python train.py --n_layer=14 --d_model=256 --n_head=4 --n_kv_head=4 --head_dim=64 --d_mlp=704 --vocab_size=32000 --activation="swiglu" --norm="rmsnorm" --norm_place="pre" --norm_eps=1e-05 --positions="rope" --rope_base=10000.0 --rope_fraction=1.0 --qk_norm=false --attn_scale=0.125 --bias="none" --tie_embeddings=true --parallel_block=false --init="normal" --init_std_qkv=0.026 --init_std_o=0.0 --init_std_up=0.026 --init_std_down=0.0 --optimizer="muon_variant" --lr=0.0196 --lr_mult_o=1.18 --beta1=0.95 --lr_head=0.0114 --grad_clip=2.0 --warmup_steps=200 --schedule="wsd" --decay_fraction=0.77 --decay_shape="pow" --final_lr_fraction=0.0 --batch_tokens=262144 --seq_len=512 --doc_mask=false --train_tokens=1166000000 --steps=4448 --dataset="wikipedia_en"
Each number is 200 + 40 x the weight over its row's rms, rounded and kept within 0 to 999. Layers, rows and columns count from 0. The size before them is the row's rms in percent of the matrix's.

# layer 8 MLP up, 704x256, rms 0.257, rows 60-78, columns 128-255
088,166,197,180,225,240,125,213,106,145,226,212,200,132,172,220,228,231,191,249,169,214,178,237,302,206,147,125,196,230,180,218,146,203,180,201,184,212,177,217,152,157,340,181,165,168,244,155,179,106,190,193,156,268,196,244,236,233,189,210,222,216,178,151,182,181,176,213,183,234,180,211,212,210,187,186,211,245,127,183,223,210,188,255,223,184,173,200,169,240,236,224,252,220,178,250,283,188,221,238,210,197,146,119,185,218,188,234,237,130,171,159,254,266,261,145,199,212,177,187,221,216,264,183,176,168,230,211,190
108,193,188,167,144,191,162,252,167,234,241,176,271,181,107,178,196,202,151,140,224,213,135,235,182,206,159,178,217,207,186,216,228,267,148,145,200,196,250,202,276,265,228,214,194,282,182,193,184,187,144,167,242,158,195,236,118,230,188,199,195,261,183,206,174,176,184,240,241,217,172,213,198,229,205,151,193,246,221,173,111,195,184,129,208,156,236,200,150,196,223,204,147,241,174,154,232,188,182,249,113,189,241,152,217,224,222,250,206,174,194,202,183,217,172,168,225,163,161,265,224,220,297,175,179,203,141,172,295
107,228,282,177,178,287,266,171,196,217,234,233,256,205,230,172,177,183,183,206,223,211,248,213,205,180,213,213,162,194,257,218,178,164,179,241,271,199,258,194,213,197,216,149,139,207,199,170,245,160,173,144,149,163,246,168,220,171,176,184,201,160,195,164,191,177,218,186,222,203,175,212,215,215,177,149,167,146,221,237,274,218,186,104,154,173,156,207,104,191,230,146,173,206,194,232,229,275,155,200,146,217,147,187,176,185,191,119,190,182,213,163,239,180,240,190,277,152,234,174,212,207,194,214,262,206,231,231,181
104,230,184,286,191,228,220,130,211,207,239,145,221,192,275,231,256,206,248,201,206,219,226,188,246,118,171,207,190,214,226,177,160,174,199,243,239,251,196,128,144,237,175,245,247,168,237,211,227,205,162,129,157,188,263,246,144,230,135,265,237,245,232,229,207,149,234,186,169,247,219,187,193,201,221,230,247,214,223,212,168,176,252,282,149,184,236,194,186,227,219,220,171,196,167,154,155,249,155,206,235,177,218,186,237,215,253,196,174,134,188,183,180,249,194,227,252,242,153,289,183,254,188,151,207,255,216,242,200
100,136,223,172,179,203,152,180,168,236,147,165,248,164,129,197,282,274,199,219,276,255,266,215,223,203,248,189,194,213,232,248,220,219,254,136,239,248,180,214,212,183,159,190,200,195,232,217,223,201,165,187,172,231,198,284,187,205,168,155,280,194,261,112,170,270,254,190,201,231,150,164,199,250,244,193,241,222,198,249,219,210,251,201,185,209,150,166,160,220,207,190,164,231,245,154,188,176,286,168,174,186,252,221,168,185,312,247,167,168,298,220,158,250,117,159,192,212,89,190,227,263,153,220,215,185,173,230,195
108,235,246,236,184,216,204,191,159,179,140,205,177,253,165,195,234,241,171,207,221,191,216,152,227,215,205,267,210,184,204,201,191,216,144,194,142,270,166,218,202,210,227,266,119,259,216,217,188,177,260,137,153,237,238,194,235,157,247,117,201,280,163,194,222,198,174,196,202,216,145,183,228,235,197,278,188,168,259,123,149,221,247,251,171,259,218,132,155,190,187,231,215,191,183,269,242,185,236,204,161,179,209,253,201,182,220,224,176,152,186,182,205,100,123,172,216,217,141,187,186,212,135,245,196,270,157,212,248
094,129,196,286,268,213,162,194,207,189,144,237,232,283,143,280,235,136,227,203,233,188,183,205,173,185,116,163,176,202,162,162,228,158,195,145,187,201,149,212,237,159,186,203,169,152,154,175,241,230,134,213,164,167,163,159,213,222,171,243,142,241,197,202,196,162,86,141,229,187,239,181,233,232,187,195,218,129,191,210,212,186,235,148,117,220,199,185,108,170,175,229,154,214,186,154,184,223,260,258,238,198,167,172,267,175,158,225,169,144,264,234,202,130,147,191,207,237,279,208,115,184,200,165,227,176,168,210,131
089,172,243,222,179,142,184,149,211,210,142,275,128,206,249,218,203,198,243,216,134,265,159,191,200,228,172,199,189,153,142,133,305,235,243,190,179,189,268,271,189,163,141,217,185,247,199,221,211,179,189,249,216,253,287,239,170,230,211,181,212,191,226,189,112,256,250,221,236,203,178,183,204,132,187,232,124,150,215,152,225,183,305,202,238,179,178,128,200,206,181,204,164,249,242,192,246,280,195,165,235,315,193,195,229,227,160,231,221,199,172,209,243,214,200,254,210,166,186,129,141,176,203,247,197,192,197,200,204
093,207,141,134,193,213,260,219,280,209,191,217,210,253,190,277,163,277,201,128,210,244,201,132,184,205,237,114,222,169,262,168,241,216,172,253,198,97,262,254,185,225,195,224,193,246,179,173,208,267,177,201,230,169,199,218,250,222,217,244,232,240,150,254,180,200,217,300,227,199,257,169,245,202,227,211,180,237,225,240,203,182,204,142,194,220,248,176,236,213,144,196,234,141,175,195,203,223,176,194,214,215,200,157,130,210,217,206,213,220,204,197,273,258,179,173,250,243,93,224,179,249,162,201,153,173,181,147,190
105,142,173,179,232,250,291,181,224,160,182,175,203,192,256,131,202,168,228,224,231,221,204,179,276,199,269,225,187,218,191,191,179,176,166,219,175,228,226,303,239,284,188,182,183,223,239,184,239,223,194,265,146,190,226,145,165,211,178,285,173,177,174,142,223,208,199,183,201,236,162,190,181,261,175,236,224,190,153,185,107,251,216,279,222,221,142,286,228,202,111,329,248,191,213,210,214,184,150,210,168,286,141,117,204,224,188,239,237,185,231,87,156,130,186,193,160,178,236,189,231,156,201,241,191,182,171,235,236
093,243,168,253,253,214,266,182,148,177,197,253,211,200,70,175,223,235,168,224,199,274,265,266,200,216,178,190,214,198,196,217,170,213,175,211,164,131,183,262,175,176,190,282,247,190,183,151,195,242,185,191,214,285,181,201,251,148,108,221,257,247,222,163,196,218,217,185,245,181,172,215,116,150,123,225,197,109,194,240,192,212,259,223,258,161,283,158,206,159,196,191,183,202,146,196,192,179,269,205,184,208,224,215,235,244,123,193,217,133,184,247,152,196,162,192,207,172,171,150,250,174,188,162,258,208,267,143,195
098,252,190,175,188,252,181,146,209,182,204,220,213,237,255,248,173,240,160,218,162,207,192,237,206,204,145,205,202,179,220,205,253,145,238,166,166,233,229,237,212,154,154,193,205,228,234,246,249,200,148,189,192,162,163,266,240,214,187,190,166,204,95,169,174,234,187,232,258,170,155,199,253,184,205,152,227,236,173,254,188,147,192,177,248,170,195,172,147,195,204,268,196,150,236,215,161,187,274,206,198,204,166,257,207,257,225,221,219,177,148,214,152,265,276,208,146,158,222,237,191,220,238,265,190,158,185,160,237
098,142,214,198,191,186,212,214,198,219,203,167,160,210,258,202,200,185,211,225,246,222,212,248,176,260,130,194,227,189,177,201,174,223,217,233,149,169,223,165,181,189,157,172,172,189,184,201,127,203,217,224,218,152,187,211,269,248,214,196,201,210,248,154,223,195,137,200,301,257,165,181,206,148,113,203,225,263,197,125,305,220,224,241,270,212,204,246,240,284,126,222,161,173,219,138,206,199,245,176,243,273,212,190,169,195,145,143,221,184,219,167,183,163,209,156,240,239,147,136,229,233,263,185,225,287,170,231,227
100,181,205,227,236,207,213,136,229,162,240,182,219,184,234,196,164,257,193,258,268,238,174,261,175,265,246,186,231,252,206,125,129,145,236,228,205,197,230,164,219,141,236,169,185,160,253,242,259,173,191,146,186,189,261,212,177,221,172,212,238,172,156,239,162,205,122,314,180,247,159,188,166,182,187,274,252,176,148,183,246,137,218,212,227,206,250,110,189,187,178,214,239,251,224,142,200,119,145,258,184,173,253,158,281,226,246,122,239,119,189,154,188,171,265,208,207,151,207,196,202,157,217,218,219,206,170,231,161
099,167,182,204,157,186,270,203,230,159,203,206,159,133,263,197,228,183,198,201,206,141,191,230,205,191,186,212,165,271,169,239,306,226,202,163,193,239,261,190,213,274,240,131,162,283,197,137,185,209,217,168,174,243,171,262,270,223,170,240,211,188,279,205,271,183,122,186,174,184,187,179,207,180,189,234,190,159,186,219,207,175,197,227,275,264,121,180,163,262,179,151,283,199,224,159,195,229,227,145,199,242,171,210,178,215,220,206,181,247,160,132,213,209,177,177,160,220,185,176,182,224,196,211,143,180,97,212,188
089,310,145,234,195,180,203,203,227,182,215,180,216,242,144,169,179,214,176,204,208,237,229,181,141,174,156,195,125,166,219,229,163,151,222,150,179,199,173,216,214,233,232,179,294,194,246,272,172,165,225,225,199,215,248,237,244,210,208,230,226,237,190,220,250,228,245,191,89,220,181,220,212,148,210,198,137,222,209,205,124,175,167,131,210,92,164,197,183,192,258,206,170,188,160,179,170,197,164,276,224,235,191,161,198,172,173,273,229,181,138,152,166,219,232,212,129,170,260,212,171,218,248,205,145,170,260,212,221
105,259,193,259,206,227,234,240,293,221,158,229,209,222,175,274,201,232,215,150,166,181,153,210,213,160,194,179,243,208,213,277,221,127,174,132,137,125,158,123,104,248,232,229,210,152,150,236,245,214,205,263,212,227,172,227,204,203,148,165,179,216,165,118,183,187,127,234,225,157,187,183,216,269,209,154,203,117,220,161,286,189,165,215,174,153,181,246,155,274,177,205,227,208,194,242,237,188,164,144,242,154,223,209,155,247,204,180,175,162,169,147,287,226,199,244,209,132,249,258,282,139,199,216,208,188,175,108,205
113,171,218,212,167,191,183,168,193,201,120,67,194,175,199,122,206,191,204,172,230,189,205,212,232,217,144,160,187,203,241,153,324,91,209,201,189,255,257,221,197,212,192,209,217,183,244,223,206,297,130,251,152,166,188,195,210,170,143,217,175,202,194,179,237,197,173,243,190,149,265,253,192,150,198,152,221,192,251,178,134,176,146,150,124,153,239,164,217,175,168,190,119,150,223,164,209,171,206,153,249,206,100,224,186,196,182,187,183,188,148,141,209,173,230,124,222,192,220,162,213,134,242,230,189,186,152,270,200
101,226,165,201,136,233,162,180,213,162,160,219,150,250,188,233,183,177,126,245,255,232,154,230,180,205,169,143,216,276,189,238,133,217,229,177,247,200,130,188,190,104,152,158,243,285,222,169,239,260,180,209,301,193,180,173,238,175,167,169,211,176,204,195,251,211,188,241,190,236,119,215,183,214,237,128,75,142,264,208,179,184,212,234,167,202,263,165,290,226,214,145,114,176,204,168,197,198,215,191,197,227,217,239,261,187,179,235,222,171,249,238,264,146,160,216,216,218,196,285,170,163,177,213,208,245,191,250,225
# layer 8 MLP down (transposed), 704x256, rms 0.146, rows 60-77, columns 128-255
096,203,246,156,238,249,227,130,158,197,173,214,194,265,245,230,164,174,177,179,124,179,190,145,175,154,207,169,250,228,212,159,231,257,147,260,241,197,248,200,150,187,148,249,230,168,191,190,201,254,234,176,282,190,245,200,216,178,204,152,229,216,127,128,175,213,199,230,221,193,207,218,190,192,223,184,170,128,231,166,211,211,225,177,239,253,185,213,221,186,173,195,199,201,191,171,177,206,107,267,150,241,153,232,189,208,168,142,178,176,233,251,285,120,168,241,197,251,197,213,133,185,196,230,191,220,219,170,213
108,274,257,201,207,196,181,204,234,241,222,152,229,205,168,198,183,224,208,152,154,223,186,207,188,129,98,219,233,228,224,190,210,184,245,226,218,196,242,172,228,214,209,87,230,164,220,203,208,138,204,146,262,209,170,128,110,248,182,182,249,209,177,213,150,203,138,177,250,229,266,163,264,213,211,183,193,261,311,203,257,315,230,185,162,194,207,218,201,185,182,255,183,132,133,157,170,225,223,226,147,187,224,175,140,174,173,245,175,158,247,213,248,246,217,254,195,214,203,101,129,237,224,282,263,78,198,173,211
104,221,185,220,216,215,204,151,202,279,219,196,197,292,168,198,190,161,193,277,144,245,219,203,126,170,212,183,233,160,162,185,282,147,235,238,219,183,205,188,221,219,216,192,226,224,155,205,200,204,177,160,183,240,222,150,167,184,135,121,247,213,219,182,223,209,226,213,188,183,237,242,169,201,202,249,191,89,186,198,206,277,122,304,148,187,132,192,229,122,262,176,189,216,245,159,123,203,195,236,187,228,214,167,250,168,222,255,166,151,219,257,149,260,164,218,170,203,171,257,148,269,198,249,208,266,215,131,183
101,189,174,176,142,223,223,147,240,244,256,231,299,232,175,180,213,150,233,205,197,193,237,214,215,204,227,189,155,207,163,171,182,183,175,174,264,224,156,189,170,157,240,220,247,179,188,243,210,166,150,207,201,187,224,271,192,235,154,214,153,165,185,233,243,186,142,158,215,218,190,198,168,152,237,185,209,242,154,221,210,215,213,136,226,221,218,242,183,186,226,204,168,253,252,132,261,195,208,141,226,211,144,178,193,203,232,266,170,285,152,256,258,230,226,167,194,158,104,290,224,184,179,201,229,245,166,182,183
100,224,268,108,175,190,163,173,144,183,126,194,152,203,216,261,229,147,197,227,158,169,229,127,269,142,231,165,221,209,149,221,147,222,245,182,205,196,186,219,232,257,170,206,171,192,259,216,197,222,219,97,230,241,273,253,226,162,157,222,157,244,205,227,184,83,220,185,219,145,278,215,197,127,193,160,220,158,176,171,184,250,176,204,221,205,178,215,181,183,151,249,214,211,155,122,206,176,195,221,134,160,237,161,175,214,205,252,178,133,232,181,142,210,224,181,201,188,214,164,134,212,192,190,217,224,210,140,174
103,192,218,153,209,173,85,191,178,233,203,124,148,280,246,175,166,288,159,297,221,192,128,204,216,217,198,237,215,278,288,143,181,164,188,210,142,156,244,263,159,292,107,258,271,190,240,95,150,181,220,143,155,239,156,203,136,225,258,190,242,172,177,324,179,194,100,197,179,203,194,102,224,199,241,176,246,175,172,127,223,177,208,218,196,218,220,261,236,118,160,220,200,193,169,195,131,169,248,205,140,199,205,209,151,207,198,145,163,189,223,196,208,146,223,165,247,190,208,146,253,167,248,187,226,100,221,237,243
099,151,200,166,167,225,273,160,134,249,231,171,244,215,186,238,227,226,208,226,127,244,176,141,154,201,177,233,168,174,266,222,293,238,187,190,200,308,237,181,167,165,116,163,175,226,195,80,178,156,143,214,185,163,196,222,247,270,274,193,210,194,222,249,248,125,134,196,219,200,230,235,233,138,243,165,226,225,154,218,259,176,237,201,242,170,190,204,168,174,131,181,208,192,215,223,173,175,219,210,184,195,251,162,203,162,182,281,189,227,255,160,204,230,147,274,159,210,226,272,149,108,152,176,174,122,182,230,155
098,164,127,256,233,225,174,220,232,191,225,191,232,175,245,163,187,284,259,225,221,161,175,215,195,289,186,176,192,195,211,187,433,225,202,257,176,166,191,165,246,214,175,140,148,191,206,204,228,163,165,218,149,138,167,194,154,160,243,192,235,198,233,2,192,140,241,208,225,228,183,133,218,206,273,267,210,218,171,228,242,259,120,196,127,139,205,232,189,287,165,186,136,211,199,218,136,225,224,220,183,179,208,236,183,213,252,223,192,231,192,227,213,168,222,192,210,234,180,153,213,181,174,171,176,197,202,221,233
090,193,196,303,209,217,236,240,140,221,170,147,178,212,167,198,189,253,161,164,243,191,250,222,187,190,232,150,222,207,215,238,245,107,146,102,195,230,135,212,207,248,227,270,214,157,224,195,173,174,259,244,228,224,150,165,167,165,260,136,179,177,197,232,224,206,229,177,163,174,151,190,142,266,208,171,191,174,187,192,179,160,148,245,81,160,177,161,160,208,224,223,246,194,213,198,239,158,214,175,236,249,215,180,225,209,232,173,219,202,169,184,156,161,212,244,191,221,228,225,195,154,269,203,250,267,206,197,203
105,124,133,225,183,200,155,200,200,222,184,130,151,218,196,236,196,131,213,265,226,203,258,164,217,110,205,180,210,217,229,115,238,188,213,191,227,170,218,197,180,273,232,201,225,168,250,185,180,167,209,219,142,184,143,246,166,141,232,212,171,192,196,175,195,255,102,199,216,173,208,150,171,144,216,190,189,173,248,223,152,256,236,218,161,267,133,209,143,173,256,227,273,261,157,152,220,200,232,184,240,197,205,190,193,245,191,287,185,255,229,175,261,256,156,224,240,116,151,158,170,235,218,221,232,171,212,186,153
096,161,187,194,191,180,188,121,265,224,187,171,176,163,213,236,242,249,160,139,193,211,226,148,141,253,190,150,159,158,177,139,228,124,119,197,165,175,257,175,226,178,164,146,227,179,175,213,174,215,144,248,139,173,209,228,101,191,148,240,243,125,175,131,154,170,276,234,179,148,255,224,158,220,244,148,171,187,252,157,214,101,204,210,248,232,171,150,204,197,245,187,193,154,222,212,195,135,163,205,149,196,290,186,245,224,204,205,270,149,189,204,233,160,202,178,174,293,259,216,217,130,135,167,173,320,210,201,193
099,210,172,253,193,167,151,195,195,178,155,143,130,173,169,211,196,321,195,225,196,245,155,269,218,174,222,195,197,178,219,206,284,282,199,136,137,205,200,203,170,220,226,226,169,200,204,212,167,215,198,164,231,203,197,249,137,192,258,253,249,225,265,228,175,230,180,240,167,218,222,215,198,245,189,204,159,181,163,211,199,215,223,278,173,316,219,188,162,233,180,240,186,205,234,230,194,169,226,235,118,228,238,203,245,257,170,194,208,250,205,218,147,163,194,204,174,189,152,222,221,214,223,124,179,162,186,236,189
103,177,188,294,260,223,191,269,197,251,195,295,227,171,183,211,227,202,149,178,225,230,336,227,203,229,182,212,225,149,140,166,286,145,296,276,180,234,155,154,245,143,213,191,190,197,224,233,147,154,253,262,257,227,203,199,266,251,208,221,197,196,243,101,156,252,270,171,190,207,163,280,156,177,163,158,136,142,222,252,68,172,225,190,213,190,133,234,207,186,228,239,180,208,210,204,200,233,163,169,152,281,177,199,221,173,187,141,193,169,252,192,171,158,228,221,277,247,117,207,198,221,237,218,176,204,122,187,161
101,252,218,182,295,127,185,119,215,212,184,191,225,209,186,221,188,239,161,239,220,240,124,208,154,272,127,233,258,211,214,231,113,184,137,169,192,252,195,155,199,231,219,115,123,217,177,258,128,153,216,153,251,212,218,180,187,175,171,88,185,179,194,219,227,179,260,155,208,282,185,234,218,126,106,191,291,194,248,224,216,124,300,179,213,180,208,174,212,133,181,118,220,206,142,201,122,204,146,222,193,118,226,231,203,176,191,186,209,171,179,263,264,201,183,134,181,165,196,225,219,166,181,205,191,188,183,193,192
104,225,173,194,202,248,158,193,240,218,203,166,167,227,167,194,222,142,181,230,260,163,222,187,210,224,192,208,202,156,207,275,288,200,206,132,177,167,247,146,158,197,152,246,168,205,246,94,202,152,261,151,225,276,202,172,292,201,179,170,215,251,227,221,277,215,154,105,213,208,179,151,198,149,235,162,255,192,242,194,209,152,219,183,173,154,171,226,172,253,198,221,203,224,170,167,238,129,183,162,214,193,160,201,197,224,136,202,179,266,136,260,174,203,180,152,197,156,200,206,185,187,210,181,167,144,274,194,136
089,181,156,134,203,227,166,139,235,191,255,244,254,139,221,150,199,206,236,193,116,216,237,171,205,117,190,167,193,289,262,254,251,171,199,215,208,192,157,220,241,203,175,238,204,213,180,199,246,175,176,232,234,175,234,288,172,226,98,253,86,281,222,252,253,113,204,197,215,214,251,245,225,211,208,235,188,221,212,179,241,297,141,165,213,219,144,276,150,250,250,183,298,237,232,167,208,242,151,239,176,170,161,231,227,189,209,198,211,208,148,197,237,231,171,200,140,258,212,171,169,227,229,248,193,185,162,178,226
102,197,175,258,166,207,218,171,177,208,268,242,175,242,209,162,279,189,217,271,225,204,177,179,186,151,163,205,185,211,223,194,251,276,234,232,224,206,191,201,228,224,258,237,202,70,205,148,249,241,199,233,190,216,141,223,190,200,224,197,266,262,208,174,218,259,174,164,244,199,185,185,182,167,258,200,154,237,85,222,186,264,200,170,187,251,136,219,206,200,215,187,187,200,168,141,150,171,233,183,249,222,170,219,196,218,175,241,201,147,182,283,245,174,200,204,152,135,211,250,241,237,210,253,135,261,193,82,109
108,218,223,197,226,145,208,136,121,246,211,127,195,235,179,183,229,161,233,301,246,153,225,237,218,242,211,201,162,181,223,188,235,141,247,192,219,264,230,156,211,151,200,218,189,212,202,143,107,253,172,272,218,206,235,249,185,177,237,215,215,131,200,207,221,184,269,168,204,205,173,204,169,190,182,165,188,228,212,210,199,187,204,201,150,147,183,205,228,113,171,242,183,185,186,188,166,175,250,199,195,152,189,211,234,241,234,242,162,232,221,264,317,203,180,213,181,182,251,146,252,176,150,197,111,159,220,158,265
# layer 8 MLP gate, 704x256, rms 0.238, rows 61-78, columns 128-255
103,202,209,207,189,175,175,150,203,228,148,176,216,174,151,162,230,163,195,222,182,219,290,169,224,156,256,228,226,207,118,240,158,220,170,187,175,192,205,162,191,201,172,142,138,199,207,242,213,234,285,210,232,180,167,190,244,175,198,234,198,227,225,222,161,187,204,270,252,190,195,264,229,196,81,230,212,213,233,189,216,131,218,203,191,206,179,256,166,153,135,246,185,150,239,177,230,206,219,194,246,179,151,213,162,153,258,263,190,249,170,190,135,205,135,276,193,214,192,222,190,169,177,218,279,176,184,234,191
103,169,204,160,188,224,177,203,241,204,103,245,143,169,128,192,150,214,166,182,186,201,214,194,191,123,171,186,202,210,194,223,172,263,212,142,168,232,162,242,204,213,189,192,215,221,202,146,117,163,263,190,174,263,238,180,179,170,177,177,310,202,158,206,221,97,287,207,146,273,217,178,141,177,237,173,240,152,201,170,196,253,199,179,165,186,274,245,174,159,225,171,164,152,212,165,171,305,170,222,177,250,173,190,182,178,173,200,202,223,184,168,234,198,242,196,277,259,241,240,174,190,139,240,147,232,211,238,200
108,204,200,195,206,158,248,270,168,228,216,210,160,208,182,157,259,267,195,174,151,226,208,201,183,156,206,182,170,171,202,216,180,230,248,155,158,158,227,212,223,169,127,167,175,303,212,261,189,155,291,148,285,179,207,143,233,109,236,210,269,232,225,96,262,121,213,271,150,186,152,213,259,129,177,193,185,197,219,154,216,202,205,241,229,252,159,198,203,195,187,216,226,193,134,156,174,239,166,270,227,170,134,187,167,231,182,206,193,235,170,214,279,201,124,224,139,217,232,144,163,202,156,199,120,173,314,186,234
100,284,183,241,184,157,238,127,238,247,230,184,242,229,235,209,169,209,155,103,223,248,292,235,249,186,215,191,191,192,223,69,155,203,203,211,225,118,189,230,280,204,297,221,186,185,151,227,178,126,211,211,227,198,222,220,150,148,238,258,137,213,209,181,180,225,180,160,149,221,216,209,206,191,131,203,181,119,281,115,185,208,140,224,234,203,237,246,210,216,185,249,184,169,223,180,190,200,155,145,175,200,146,172,202,204,241,188,184,250,197,242,143,203,148,183,208,207,178,179,163,250,269,269,141,162,167,240,154
096,201,178,194,151,171,265,200,161,215,183,198,237,180,158,197,214,214,183,116,198,222,167,271,298,122,186,175,155,173,234,172,178,210,230,141,186,196,162,202,172,271,193,183,179,201,216,258,279,222,211,147,209,87,274,105,245,212,222,241,213,179,115,186,222,201,222,235,252,192,218,243,207,173,181,215,256,206,217,195,264,211,202,131,174,148,212,150,198,227,223,217,103,176,249,145,127,259,181,149,201,284,164,179,162,208,227,245,172,209,198,209,244,223,252,222,232,146,175,252,210,180,152,200,194,227,234,196,172
110,149,211,232,253,210,139,213,206,174,265,174,286,119,203,229,187,187,165,264,170,170,190,86,210,233,183,174,163,196,187,181,214,171,231,148,173,174,215,118,247,291,228,207,170,281,191,197,185,158,186,239,209,228,195,180,171,141,215,239,214,134,193,351,182,213,233,256,174,209,271,215,185,233,203,219,147,202,193,150,119,182,152,239,265,154,212,155,162,220,146,230,208,179,172,246,160,177,181,220,209,279,176,210,155,218,201,201,194,290,175,224,159,239,223,178,183,130,148,169,193,210,190,221,189,132,173,167,255
089,175,128,276,288,156,172,200,202,238,176,162,176,207,225,143,241,239,270,222,216,179,238,242,194,290,209,223,204,191,208,231,182,203,212,241,213,214,327,152,282,336,162,146,204,215,182,106,141,178,193,252,225,160,165,179,162,205,275,155,211,222,184,241,172,193,191,285,217,281,175,232,251,194,228,221,188,202,234,222,187,178,202,222,145,188,213,231,196,205,139,261,152,297,120,220,186,174,224,181,196,210,145,170,255,197,241,191,172,238,122,272,184,197,145,276,186,129,188,249,154,195,228,205,206,215,173,200,248
100,193,170,236,219,206,213,289,197,294,239,157,173,229,186,165,236,172,154,199,186,161,223,184,246,189,183,244,203,234,145,213,133,186,238,134,284,190,139,264,195,173,272,249,274,232,197,216,235,216,179,249,173,210,121,164,281,248,185,156,215,217,249,156,238,218,222,232,204,274,169,267,206,196,218,98,161,174,130,177,90,254,221,225,150,273,254,217,208,219,183,266,212,227,177,237,173,187,186,259,258,205,175,157,152,173,195,241,144,233,120,226,161,200,165,142,248,243,215,188,209,182,249,256,185,238,206,161,110
104,199,195,229,196,188,172,153,176,156,200,131,144,177,219,160,260,149,211,220,116,204,284,179,204,160,206,166,167,242,88,174,124,207,244,237,226,213,203,238,227,160,247,203,242,131,174,249,226,146,219,188,149,252,187,185,177,192,200,195,231,105,178,308,221,178,241,243,155,195,208,203,257,133,213,253,230,142,216,191,143,222,203,220,259,192,178,162,177,164,241,229,267,258,226,262,258,235,195,237,181,119,227,235,203,170,211,220,112,153,183,185,219,205,226,249,213,184,216,175,312,129,263,190,207,272,169,223,216
099,119,198,176,174,227,209,180,177,112,159,184,218,192,176,210,188,205,195,209,101,206,145,146,156,169,179,137,183,245,246,231,149,169,217,171,137,180,183,208,238,248,181,238,217,193,179,234,145,169,253,235,164,275,110,180,217,179,225,174,160,165,157,263,187,232,245,175,192,145,196,225,214,237,191,206,260,245,238,229,233,153,145,198,198,229,258,165,211,145,198,196,163,222,169,300,141,237,168,207,172,118,168,164,200,188,174,178,308,239,139,233,182,214,171,172,180,225,211,246,180,190,159,146,249,291,190,208,220
099,197,222,139,182,237,230,179,188,185,157,139,212,239,157,211,213,120,240,198,247,193,133,225,291,185,219,160,130,206,241,187,216,149,173,283,214,237,166,176,209,168,199,189,243,204,133,290,210,261,189,193,200,209,230,194,224,139,269,261,129,168,256,195,212,247,155,195,171,240,221,216,263,156,207,178,247,130,174,146,181,145,226,172,137,185,157,231,262,165,130,249,185,271,109,201,192,156,172,157,218,235,204,242,234,247,140,202,300,202,232,161,227,260,284,272,214,207,214,227,230,198,170,158,173,173,243,193,198
099,230,226,249,121,202,166,187,197,188,111,205,180,167,199,298,210,153,207,129,144,233,295,204,152,277,151,151,222,175,262,192,192,161,218,185,190,188,174,177,128,242,125,309,151,247,182,248,229,192,205,223,175,184,179,232,278,186,189,315,230,247,262,199,228,188,274,261,252,258,174,204,197,189,103,227,227,267,213,164,263,203,184,167,240,205,237,209,205,249,162,236,162,157,206,112,172,154,214,211,241,215,208,142,179,194,222,172,217,162,155,208,198,212,250,184,138,228,119,165,213,213,191,182,233,211,203,237,263
100,255,166,178,159,205,101,142,221,234,146,201,192,184,219,210,269,187,203,230,215,201,245,184,187,183,146,230,149,283,158,165,180,289,177,239,230,176,204,206,249,164,183,250,217,154,223,185,166,248,256,163,282,250,171,165,142,163,201,279,193,223,247,191,237,219,184,249,210,170,163,177,208,243,210,165,224,250,155,162,179,195,236,220,218,131,165,170,206,180,166,213,178,186,197,220,157,218,256,168,211,256,160,222,222,187,187,197,155,177,219,191,206,245,262,194,185,194,182,142,215,172,202,151,251,268,240,161,148
104,201,217,167,229,241,177,211,190,194,215,248,213,184,225,210,218,240,215,231,232,204,193,224,250,224,161,203,241,188,254,182,177,130,190,160,196,187,259,158,262,167,234,251,161,171,267,211,136,205,229,255,186,272,209,242,139,213,198,176,235,176,167,225,231,147,238,241,247,215,207,225,210,168,196,189,156,203,195,189,217,226,194,242,192,198,99,166,239,163,153,193,188,176,244,149,109,164,148,186,177,226,208,179,186,342,225,266,210,238,213,162,251,271,189,219,206,224,238,185,206,178,244,175,158,201,229,200,205
091,217,249,258,255,226,189,205,209,192,182,154,224,231,277,233,205,202,184,207,187,138,256,189,238,185,199,223,165,178,179,133,160,260,214,288,297,204,230,164,219,204,185,158,150,181,147,150,222,233,165,274,159,202,261,265,221,199,160,195,233,220,224,100,200,159,117,167,253,105,170,215,174,205,177,193,227,118,258,222,190,213,123,204,185,125,215,188,135,154,163,188,195,185,184,128,183,161,102,157,203,251,143,177,178,139,171,197,246,177,252,184,221,209,218,222,210,175,149,204,213,161,255,314,168,203,214,149,128
096,208,214,215,177,276,224,187,157,265,249,192,270,226,216,112,223,177,225,117,166,183,249,245,218,150,180,172,233,183,240,112,164,169,155,216,192,201,211,267,281,237,179,239,239,261,236,138,190,187,263,211,156,170,177,171,160,248,248,276,202,231,252,280,287,196,238,242,232,194,193,166,271,236,122,193,228,197,207,187,232,223,195,231,215,156,222,136,248,201,220,174,174,242,250,240,186,212,189,214,187,123,188,260,190,234,135,158,172,227,197,191,148,200,176,157,207,183,169,151,252,240,193,219,188,160,272,220,214
108,248,231,231,164,206,189,162,195,165,162,173,206,158,189,222,199,164,277,228,200,196,212,214,268,225,238,185,117,194,219,254,276,197,193,156,134,230,192,201,145,178,129,229,192,160,147,252,228,163,207,226,257,226,121,200,206,124,198,215,236,146,225,252,222,154,176,152,192,190,185,217,161,181,196,176,185,189,270,247,133,145,165,221,134,187,168,224,233,137,183,166,178,162,174,191,170,166,196,277,205,147,168,114,196,289,180,170,183,226,202,214,205,220,237,228,136,165,115,153,226,199,160,231,217,172,177,187,268
097,183,184,227,177,180,202,148,198,122,194,251,184,214,192,204,124,244,198,198,248,245,280,204,261,183,197,212,188,283,287,172,256,196,204,238,206,161,211,190,252,158,141,162,202,202,201,191,200,100,195,166,168,227,140,155,218,195,168,152,228,237,130,199,236,258,176,201,174,277,219,154,198,172,182,279,137,269,196,262,137,257,171,268,218,138,207,160,271,250,225,219,211,263,138,240,255,195,235,213,182,254,163,174,194,166,125,286,219,215,160,142,174,217,183,242,232,214,164,249,218,141,187,194,225,120,162,228,218